python train.py --num_hidden_layers=10 --hidden_size=64 --num_attention_heads=2 --num_key_value_heads=2 --head_dim=32 --intermediate_size=192 --vocab_size=2048 --hidden_act="swiglu" --norm="rmsnorm" --norm_place="pre" --norm_eps=1e-06 --positions="rope" --rope_theta=1020.0 --rope_fraction=0.5 --qk_norm=true --attn_scale=0.238 --bias="none" --tie_word_embeddings="early" --parallel_block=false --extras=["local attention windows", "shifted keys", "gated attention", "value embeddings", "a smear gate", "an embedding shortcut", "learned residual scales", "capped logits"] --init="normal" --init_std_qkv=0.143 --init_std_o=0.0 --init_std_up=0.143 --init_std_down=0.0 --optimizer="adam_atan2" --learning_rate=0.00285 --lr_mult_up=1.2 --beta1=0.9 --beta2=0.99 --lr_head=0.0149 --warmup_steps=261 --schedule="wsd" --decay_fraction=0.342 --decay_shape="linear" --final_lr_fraction=0.0 --batch_tokens=[8192, 16384, 32768] --max_seq_len=1024 --doc_mask=true --train_tokens=86940000 --max_steps=5400 --dataset="wikipedia_en"
Each number is 128 + 32 x the weight over the matrix's rms, rounded and kept within 0 to 255. Layers, rows and columns count from 0. Numbers have three digits each.

# layer 5 MLP down (transposed), 192x64, rms 0.187, rows 141-191, columns 0-63
160123151108093117139124150111122144206117110120106162169118195085150084143114100173093160092114147123100129156113164173085088162130120082076089136104073112097161111123126149097160142143127118
145130124119088126102101166117040092129080147070129147122144150108079129108123135160067098118181096069103107184199114124154160115133147082132183142129088073110108151132110058107135150145143126
251173120130065163117186090189171082131131118138112108128112116126113143113174122128121116142152148127133113140179118160129122136135137165120124130173137130098128113096170115104138121137138150
126112143186171171112155136091154160138122093136113134163152109142111100125109094106142039135212074119169152131117161138061144136165091165126121056112101134116129147109163123139151111116102100
144163145168107137162160105072153180129120107081140164114091147119117122129121149154146181151195180131139121145127097132176151170080078121079093153134168110074158100140104094121126132135112155
127102137109101167078073138144178165133170130133128117109145157103094167104129100142136145142159162095118115151120118067195165105105155183203099119139156175088182140144083146087157128098150133
107136176103132136143117163173126123139139188142157116127153158169175148168085114168116160192115148140097206097094209139143199171091128192150124146138123103149203127112162124209105116127130138
100145110066123147159130121172133108116101054054085163097163160136149085072110066125166136078135156119093147135155107099156146101128118140172145132135152116175108129099181116123175073113156100
159128142186087087134139119128093113117069142197106133113201114106155132072086144095133151118166167160144116128080081141137154146137092167156127136095124126093105058162136114179164168117132100
171172094096101168060060109103147090146117194112149124149134122113099099135125153138119108119130126132132147102122131115151126121147212102141135179125100071100138116086121185152129113143133132
128158098130119149122144156190132104158147101129108190135139138098110067125118145123129149112110130139123105105095139127123050154096173123100101155137138158136157103133109205100132160101082136
101151121084079113119117131156152141154104121081109168201112162132145134101121151124144120077122145071110134161113089192108101171118204058081128062131144086065165157137176210164167135135146156
117156103103112103103091129140113078197134153140088084185112102115090150097123144107157161130117079138118153238134142116151102117102166115097112119101174094096122208186122126095156174127074161
147092158116143115155084093103134152069124104135154167132121126141149150131085140130128105130145136140130134147096157148147182151082133116122151117104116133133143095123092018139154147166148142
098142119133120114094181098116059115096132127066107185183111158172130123117143087126073080084093177157101139129159111101079082120057200119094139139185078142114177138121082110110133130179174177
132176095072058137157168128102140099156124142131103045170141105149162140113116194150154092118107124134067127149114129190136188164138125069124150111128127156087164168149127151150129154078139075
114134033142104116120160133108116155111085116095150130069160113139132171119131111183127134155114136150100121124128160172130117118165136199112065184089146077148138128087145139162100050162106118
140083140125108148134210166117072094083145145169102188102123129121125108087097138145122159073099166190126100189129082198136147117115102165184124143162175152137101136096166125164078105155058108
134115145157133105161144165127156159165136133196041144109098095068076141145146144202125128201115121078115120125125126128182140140128098092089115123124134129080130129127129086140079121095142089
103103147154139164185159129111060097144122151109071131167141112182124127179097118166109094038113035147147116127115091174122141102114081114099108083143113139167085227159170067176093104113155166
143132087182197139130103157125088073114147145144151151121126082120112136149088179126109183143104137105117124103073117147127135148103087145186153114073147134223154110137121121148112165128143133
119133134139142135141069123164091155144097131165119181132176207120137128175153129115000131162122081210078145142148137132077153131132095118167138146118105130117122135099105136101128137105133105
089181040128124123091124162165083153093170148146101125159196161127137156094150127138148156051120211137074110127119118110153172172125126110106190080146152137153071173147119107124193118112122085
120080117103121097132144155150140123130151118147103173106079098131150128119056167124159074123074160075114177220090142166131122094107211129096095109187109141123104070133141064178111128128148136
151168113094111098125133118156136126137107098117097159145070107114078151125116167126114135104121156112139159129125155101118065101142168172086117168108117133153115145142153154116144141114150141
149148170164121136091109114068114134116157116114126156084083161133173099136143091102233121132113127139106138111200137127117162138108166137119147121131131144201150123099181058153120132149130067
129154149135148160111155150133059116115124057097131168103107166213137138140159107149096160099137136107129128134114154067159078124132089152075092121110102070175126139119153120120159123168104139
112134078132083103101055104158188155127122080097168095077111147123101129173128078136194106061123129159149137183081143115125091109168164110046136172152106072091137108102113210157144133129118091
172111095058078131151070077045198207090077140161129136146141140125111096164111144132152116157108170129134141168139116157131141106122146115115098158162137135111131128123124138128155151092156109
147086151093134116138112169120154145170155115121145124127183122094078078129134117074128177123108167171073149199132163189153163191150119127120063133139106134129166144175113130106123081118053163
139106130115106117113087083128129157196063112125138101116131101071064150152158168164171085057094147071090146193115107121139130181144134125165134105176117137104142137104148156116093148146127129
184137187166100096154141174155121105134151161097131098088161165127153105143136061123146099132154159120130133139145113093187067127147131143159138093078167021132101119105132214128155149133097174
098134152141148126125175161121137131092113110192142091052141167134109183150208114137095132179092105154152126091166155078085125083157130098105173122176110117067068133095119124116105155114136147
108096149141118110143166106139114116106142154211105078209177089150093094075142163140120146093143080075183179105125057104110094142070135110093188102115124113127119093154136092113060182174201102
093104129102159100158134169120124138129128136140125080090120129127112127101085110105156131143139135132136117137143121143108098141106126147181151155142141103175171077103119162140128141157129140
122118173178143178116119148121144142113102126120143146118116105108098103129129111180149136177135085076122161164129132158128067111125142182070104131162083099112150161085160161103089155173136102
105128197154121105160114136150156150153154082164092183142139117128050109170184070108146109091158153101136187122094143081130126148148054125096134090138135155109072126176098086095140135089156072
099093072136146154151128141113095112181114167106072157128160112095156115172080160118142080060114091160093172081104125154141142111220138073110092153162064142155159156115222111143098133150128107
103121134159116114115162115147128094126112166096114165179144126147119144131144146081139144192149141128117119096118116126102151108068074152111181180123110158179118100168137137110112153171171141
098129108105146143140104175115147148153176119134082119121109146187132164144155141149074122133066147076128124086137074128156172111156166119135135163158122074145142087165175163123112141162110130
109095136088133126137099078026194128128138141178144139110115128167088124078151124119048119111125125108134135175144174096145159129146144128151052171089135138203148133123178159139147104086098087
167092119167195090103087108155129112061146116157167082092157101152168154109149087227100132090084105179118097173146113070172116118118119175141118190125126086120114081141092205079161137133121112
158116117110140137156095067129105193155140135160223104178143119142144150146114155151106110124148197150154126149139148085112180109130164104114163151111171178150133143126130092099122111138119125
118191106095141125112131130073104119136087145118177032125100130204104060156171105138132126128183140075144144129147087180169107162099148103079166144162107054119097144076128133072171153085110069
172116163187152136135092132146120139138090169136154107075115128118054149136108128151137105180126125125105142127176164060161103144165156178206104146131096096131138170130151096137048107098121131
128117101100114061092121092203091124137134134067170123202094143166127078089094148128114146127145113201118174116122111103130073150115150177120120132118110175122122072070090146093113132116168151
130098130085078160105048119157107138147181166128079115075130109124139033120127125134149118119114112064157093143117156099152103131198121150158164111114094051135062163111172226125073104153143163
079124163186134152113147117139111122082129158177130179095143087176120177109154087129117142170068072099132128120065110120101159158159162155167129139150115161199142107138142108142089121117167108
122104126141121095123097083145139085164139114143117097149113179124103126113096155178120097121235145122145184200111194142055105099113157120112079147148063193137136092168091111112104168097124192
145095104126106139139153155128104173097151091086129186062119139124199095134102142135127148171136048129057149136161163146138161151155157099123184156153119189134099059103116172106096073170095119
191166117127103137151105154116135124190103128102143106153097159122097111079148109196075127179158155107092186127092108070102129112093121124159172131162135125136088099109175169065189165178086164
# layer 5 MLP gate, 192x64, rms 0.227, rows 142-191, columns 0-63
115090092130159092132099045105149129153180105193140128117121132147103076138101139134182055088167116148162077127084035117149130137134172132158082162085117113099115108142142092081177137172125131
183134120129128138106154063180188096124162123156119127090145161161153146115134106120123158156123158118129124133146136157149151125113115134146140113127131135113116128135147093118131140132126139
116141103098193076140085088111167142164157124109167140088106110128162123065076133060102160117159118073132120155170132122143124073137094150132128144116081139125177186092130089154080106166148109
111143078104110126166099047135132137134197163094108061177112120133158119111105137181112167079170152136108109181180063065109105104153136155127153199121127110114069124152106091107178150085127114
097135119129111087145114094113142130159114138155156106146139186137124192134105163109175182107184135087125116203150158033139166130168116147128149085190129155121076096147070135145094122137136139
120162162116192166155149139079162135092144083171095113138061153152073131138118096133170158174138106145102123092138108159121163131126092144102167164116167155138160099147091089078175107117163093
080109134149123107101143143099172126089093136088113102129119107170103182110108083087124145081175130198101146117082095163177149116150070176160130111168083130118127088195162120098114164147147095
088060200082159147132105159186136136141179112093097072072096153156097152182149150128110116111148146127075038157138106132123125141037147140144143128181154113108138121109145114088098134150133113
168145095112144162123134083178213097165126140168092081094162142077111169093112109101134139155166145143151107161147122168123152150164116154143141117136125104165175121071163120125101166126112156
168125128087089168153117172095086090118160101112122156089130141197129065104156152142135142072141107127149106146162083113085065208121147126124086158105183110126120093150120127121141151108140151
144130133113104168188072166133154134191211106097132151140113143141112132123133112093171159047165142083152148134091074139126112152117138106073119100144162052056173099159160121134202137151152075
084154130113095100109112071131143139125128108152089118112132092106170136136106181122120125087138120084198066133143140126134157184141044097098082184149125158189147000154160088066156131121124149
097176125132120107143125162176116109166143117119081098101107130100085168092175084112140155089122151106111135107186085148110103152118124110079134141124102136130089162094152151147129092113154135
135084158106149185110089146141115128117131097057165088126129115135080206089077084106132186126140147169073107110122127138136122173130111210102141144171181097142117077140155131059077152185141078
130045128137144136110124082130166167122114098120074164128147150090094131172146127119131121138161119121188110176154009173142121156065071139103105101131154137141149115179082112114138169162126128
140116117124105140146139131175149181089133142121121154135133132118086181140114131142117106128090112157064115199143053097161168118112114170124150098103177095149191098206150108149168093169152103
134110114108146135131117148138157140170184102086135104161160170094147136167184093102162149118115146056156102173118186115140070162070120134136141140114163112049122126144129082098153184109132115
160143167124105135089066101120143150157131145116167160156166125159108084092090182083166172097100135105135172107117112140072095200131141126136111183160124128158171084147115133079160087140137080
138148131098157127163079131164115125200120094165023112098180114156129142167155148106145123070098126126106069108101140118092136143125083143096159146197132114119155142167142113077134156143135089
093148105094083163128149165152139211130110065107090085100120123111103112096174097121159098119138135172182108166179146091085113095153136164092163145174135093027098119070119126081135092137149133
132031114096089139187108068174154135176168117161152143080103150104132099142152068095096104132137141128072132183163116123123142123089129149099181098134193096154083129149099124161133157132135087
082131070165132120122123102100189179168139115075066114122148107169152154120123093166097125172155144131087107141098119122162150214168109124135134109180101116133085153109134077073070146174103077
101134121106073126077110096195124191110218166128101111115131123134129123165123080155165093082109067083111165132089146138112133127141115124094110161158125129163137085097136080140118114120126055
137094128122105174053128072185148135129096119125167127119131123116139144154136117131140120113082156115128084138136146101111153140209166132124163114115133141128109094117121124114095108144099108
184108199128136077091111117137092134144161098136085102119128155156155157134151106152193113140144128122089097141151116142136060107116126158174107167124168110102162188123159095110124132102082084
119193126115105105132117117106139132129161151127117133145102096197112130145182109197188113106150203114106088126114127097126136125139149106091178113128155168094100146097172140158105153162134107
126057160092124119090074075172163188132130095135105103146117115098110114163084151118095147093168107142090108166089079148122149127146129118175087126089140153134119029170104097138146153175186147
170141158109124117152111126150143136163129118104139079156134190199156134114146143151142107150155191084192111122128083156134137138067127168090169189128105080137177073156092128161124121186128104
126094087103142164179088135188162203152079127096130134072129093180127144148095080057172154147119085126164095074125132065137144173115109171104088140152155129167151181144156100168148113129165168
104130131122161112118144116128177160228168153126103146123072152125137133117119106089087083149183116166153093138142120137141147184046087125129146171144143132100165099151087107119122062120144133
130126106073125098179149111111168076170145129157108146131158117121108076131121079170100120162108160128176119077157122141068149148090096155103126089130128128122177154165117076108109104107138100
115131142108115128143113147138160124102126127162140175080163139096193224179067123125097187113128144082136126156090131128145129127111146104182124133169153152193141109165136106121168102153149096
119114082126079127153120126135153116132185103181070175150182139163127155145096186128142143108141101153166128151196093098143153184133095158089098144113118129154119082181087098119141151119172118
135160118135144186092151115152118095101101123115140120130114123120105135162102128096117079132121137118169166159154129120118147140121125117129154158134116097091134104121124150153148090097135120
102121075143091137067124118109118168094114082154123055144144138051129112128087134132118171107067137135069050128178170145136117182142097179138119122138134112118092084174147085175111121115123132
120119184131085084187084121164150106173135188098146130100128154119112135154101153069074134053174180094144094092120152113172115187130112150118083173144117117110147055129106117075140103122125096
165132118116121103117115148099185141166198066159163100122108074082081142114187129090125123144178142154153102193078147101091114095103114187170184136092135153105145147140132099083075115134170135
119075152096126171118105166104099119150114088150132139131147151125072113113147149131114171169125097136144161182114120073120121189114097138099128114139090124105143158119088137095119102092158139
125157119157121166141100090065143096106128123099081109121116135094105117136129192108087115168125123106164105157144141097116076099052146149123106167100174107145103139140172154086141151169144108
156084183102094123164128077092145103111140133143120146138101157106109152105072164073177122099171145106145124107164121150124047216143151143079174127133183200107117136116105096177080085144170136
099119138120140198163133122092118136196157114077121088124064113170105122134154179123142160157098176110125077136186138108061104134155130136084193170151152094109141149134186094132120185131177051
072112125115111169121115147099132114151132113151142121125127117118059154146103115142123130156140201153126149150172063097144180137116113185120182123212091126108079121131147137109142088115143158
077128102121085159139143143170160195173119145164089146064146144201142155129084111119116169149140150134158174098138121158174100141065088127103205179132147140145094101094122063151183157117071117
120182181133095080123087100184113157176108126120093122143087084123133157107093184079176154164119100098115086185172106171130042144112102126111150094194128085150133139131132116123116118109116124
092087064140137103152103095159129154120150107106044136110159170131131168171141104156131106098115130120152100090071143118113095125144122172109089178155175162141062113079170098149123140141136148
109133112140128112094043131170153136134187134173096068149067122187156048131132087126127168123223109196106121133120144156124138184142100118116158088126159142085136068177091110143088197176147080
139086065120127125100134112178115180138125109092139075101091119096174146111111088167068128144150153139114101119086085144117166065141069155174096135112174145112186124115133103153145167108131169
140066110094102102102120112130139103126175125114112077097210084137131157124035124048159140126156100083090093169105156077137144057123116163155120214139149172132130170099107117123158089068113077
148106150132113126144137105096158138128225071147075103114099115113144084127101185135198127107159123144129131126118146136137159073151154142163135168162109177152105078127098073138114119142137196
110171096162120151153118139082141159156118083140154105125037161123121160081108124115161162215108194131140097143105146191123087122102106167136151140175184116141070154118157090183160169105133128
# layer 5 MLP up, 192x64, rms 0.232, rows 142-191, columns 0-63
166102180147106109140146161178114118143147091127172144139127098150151067104131076177180123114158158142198182123110145142094098133160077091075149090142158134128160127070144128111225111125145132
069080134109138069159112165054094180133142123168102127106143147140128165138124079155127129147142145144164139120110146126141123125112101115134121142135134135177151145114103129170118173141121086
123147110109147081135097074112134135140137128096136166145139038129145060162074196142144161140129112082106120146155147127131135123153141105176084159144095061105164108097130147106093143151166175
185115112128129099139187161168127139192175135192159176126107178088086108111148106093121111116150156109113122114126145175164084150066140129111107110162126116130113097183109117172108087158080087
128094156106090123068119134138114178130138142077170153141169102140181062141100109188152098159069105114143099056162165150133147130104208093133096139096117168119140141139149097090098115067155158
149112194108121138143114128142118130118124091138192059145166099086126091164089081173196131157129127067074089141139100123111123070136150156229154119160122182115095068095136125113156072118146162
153107088131153102174145133129121110110159172123190109108157149079159138169123155131163128135154166079157140096152148137138081056125163041142142104088101118123102129126085085190069155176107128
095125110142127095129113130150127095153113110198081108061164089054151181134136167174178122141134116153131092109092164146059186165151144117132125168105080154101094119137112126177117153122108120
090150115207187116132133159132105106128118154162119094150111133097120161136101143165131112163128110159123124110125164114115170126123059138168154110099103138186163125111140161141092127122101122
091128080104129141133104089106112167078118088122123150103106095204120076076133128114125147116140049151151113160090115130140110056109142121172099098094147143131118101162111141111110138113113149
085131128195126074143147125126091148116144100101106091124115120071017161160173129111101187116133155175144122126177118088120193104134120170168152194100150153093121101107119158085132100147110144
156097117142144110104109193112120100114117159130152187115117110133111080209137130133207148115199126191111112133150100181186086192109176162066160093139124179101153116121119142102117101104120177
149134089129094091146171142115173146121111101145143160122126127132151126127185124117095096145165126143145119124103140196141149137110160153152109103173144145122182133122155108092148144107118138
168073125097084169109142106115129111138086126107157116185181164137158129086123103046087140090099128167127233129094135154113043192088149098110138155085090118145149147158203137074145110137120079
138197234134123113178098121109132068140135114102128177160114145118123137137170141100105118163114130121095136096119098141162128061135105134105082245121144130141143125103099102164125154161125098
157157102149153113124181093132095154105137142121125107111153133148175136072092128145122114172149057064120105184122188102090105101148117147171130110172171079135149150135079133196080134163104091
167159112159117092109136123093109151148081171092190071169117091145146177135113163091090104161159146105179101114076111084122122137074102080124125195172026096151096141106129129153043124123147109
187095056078125163145169120089169120150134093140128112143154131116112053155159164121162109139163126080101135139128127158173072148161142162156113114102132090132145117127116124094161133058120084
164078160140108140136134192139085114157120107105140108101078115096122079143159160073146052068057162101208127068115134147082193176121126141112125192182111100139132144165096150169174099148127154
160118129098093084170153116134185157123113082157091111133092174126141136110177080166126110128139118158136108128164152143133144103146084131114112122172105134092101132144184091096139093128104146
098157129122135187144139162157123153136168146189110102155128168098125061169174156177067108162150105159078144138126139130082176083079100143095167078152155120128085115103125165157137104179138115
140132143113129154110188136069133100126096112181170170136000122101137031115133164121149143148124118130198128091166166089138123095116099132074142117061140091140145089127135142180076118126127123
100112119117175078093089104105140106153131165090171124132114073137180091088194079144107120117202166179085125157160181081176137079172142118151110140106146143106110127123148090129158101135193170
102144109154143116126091146130113113118126147142146077112134148116154143111113104149163132128167115131099111157158157069135155096133100142157132120119125132200114137139143095170109110127148102
135153090138087129122147134124100151118152124110118043082098165112194137147099166143154129107040100141214146143147165081189160168106137093117154142151158099156115137110138122136127097132180096
129107116112094152137151142102117074083123151144142092132087087103170073130071140170116159078161164136130151166163070125080145141151108144131174123055072123139154102138107134115123142120141120
130120151148137143140185114074164118082118119122125078120126108159110118102103154153110098101182202091112174106134150091088132113101081135228131104113107115137142175164109077164156164132144202
160129138097093147115121165116141144145127142110177096112153107132156118138057226119100154152126130116128081086158182065158130170184130172118104086149060120118148155148146117121122081152171108
131084151128138163164133108097096157123094107090118146122138123162135128161052187086135118122081098098217111106184144177117154156096118150235122104112150128158065113162136115110106181151124124
188116156141117182138137216112136145125080158214139176113107148153131154118137119063118143197132125145190164143145152130153105089131097120147106109119159097144090167127162120148169157134113121
123167116100128116129160135097227117097069114124129096134100082156121113066039085151097140141142156170143118167164127152108116220079099134139122178109112163146194159132125075145143128103186122
126096062123124156112061134147143112110137089076122099148159176108175104112071160127094157156145090115141095113110084129154128139139149074191142185186140135115191116188139135115149139115130147
211017192119125147119107130119146093157120140141130164098049152161125079074109119139147177166151108119149108109127141132098200151111115126154147157089143149148153080089121152045168068102094070
165137151143119115155168152137105137150099141182134179125104122143116105133141080130126131155109122102136139088114088127121123091091170142137082097138122151118081149166101140100139136115094135
083140134112174119059119141187111152129091101159170130150172159129135172118120122125115187116142099105146111116127165136139122150119172140121129136157081063157092133119135087169194121076050153
151036126108117064135102160124103076113125093181110132163088126082099179143176135082138166119134134098086149139143069155103104164102120079121161126196088132130117112162099105101118134130108116
117111152113101104141175136084127074211174117188114160108079114050055086153161079105163098166124115091077073162118133136098095158133180129163156096142176144088127170099114129157050117070177099
175047051125159135100112080102124137119138118173128102116145170119111152144107125134129115137148133132148131141085101160165127179141096077163126126101147125133109099175148150146104159144112107
159110171140182141142141112107125130133090153115174049176164107190149128120100134124159136116134138112117146108161089099120051148100125171111112150127119101098130198103107116113143141137122153
142133139092109141137083085130129095074095173165139117119114112094100104114172130181131116097095172111091113086136122150149132189167091139157126097169165152198131132146108148088069084085144104
047178110138106174132153131072184136098180123097155101131099130193190138127051165082108129164165084135119143125122152100104137125127132235147122096154072113118127162093131152086120102079143106
107098157111177127111136132114178154079121109173068116152166126127129052103124118075125116122181116064142133132135160147139133121156165122144188147127151170079138139133111113066084158111133146
104102155145102111134127082121127166124055141144109122135081207056147104117160176067129132149191026222090159109122151143130182093118146118130101118064106139129119147145140091077101141161143153
107122091127165148194174109147144132091142139096117089105159171105151162113089126059168151150117076126074140121123109172106071104141153106149157078098156151157159153144120116165107125112183103
089158141151125148119140159082149118074081093173057217123119099179126098084135148110095104096111117134160126111169102122122154090177156132151166137057125154117138120130104127147112179136090195
104111083128137117161124140136184154161174165130072083155086150166133131095191120107078033124132122196084183128130151093138122092143148100138165089162173179117113149157180105169129210120112195
143126118121114119132129127187122200125088126088125081172139139134114132154165163170119114163151102162146105089125094150123121120068168112106074180136100134072162143156131106141115190157182083
118166196147154129190080105151143153116108113134101107117150027066156193110135119172112115117092150156077146166161117070084094115132159132128095056140129087118132134132132109137022169143153089
090135083147118097105098124160122132145172128136111159185163195103134077144132136168145144141164123080090159116128139163128101109117087166117184139137148144145081101094233142142163070078046136
150097149133103068121100054125112111144112116136099126173131083124170054133106127140174176122144175191139135127140097118186120064103111077151097101077193115124127169109093136101128123092073106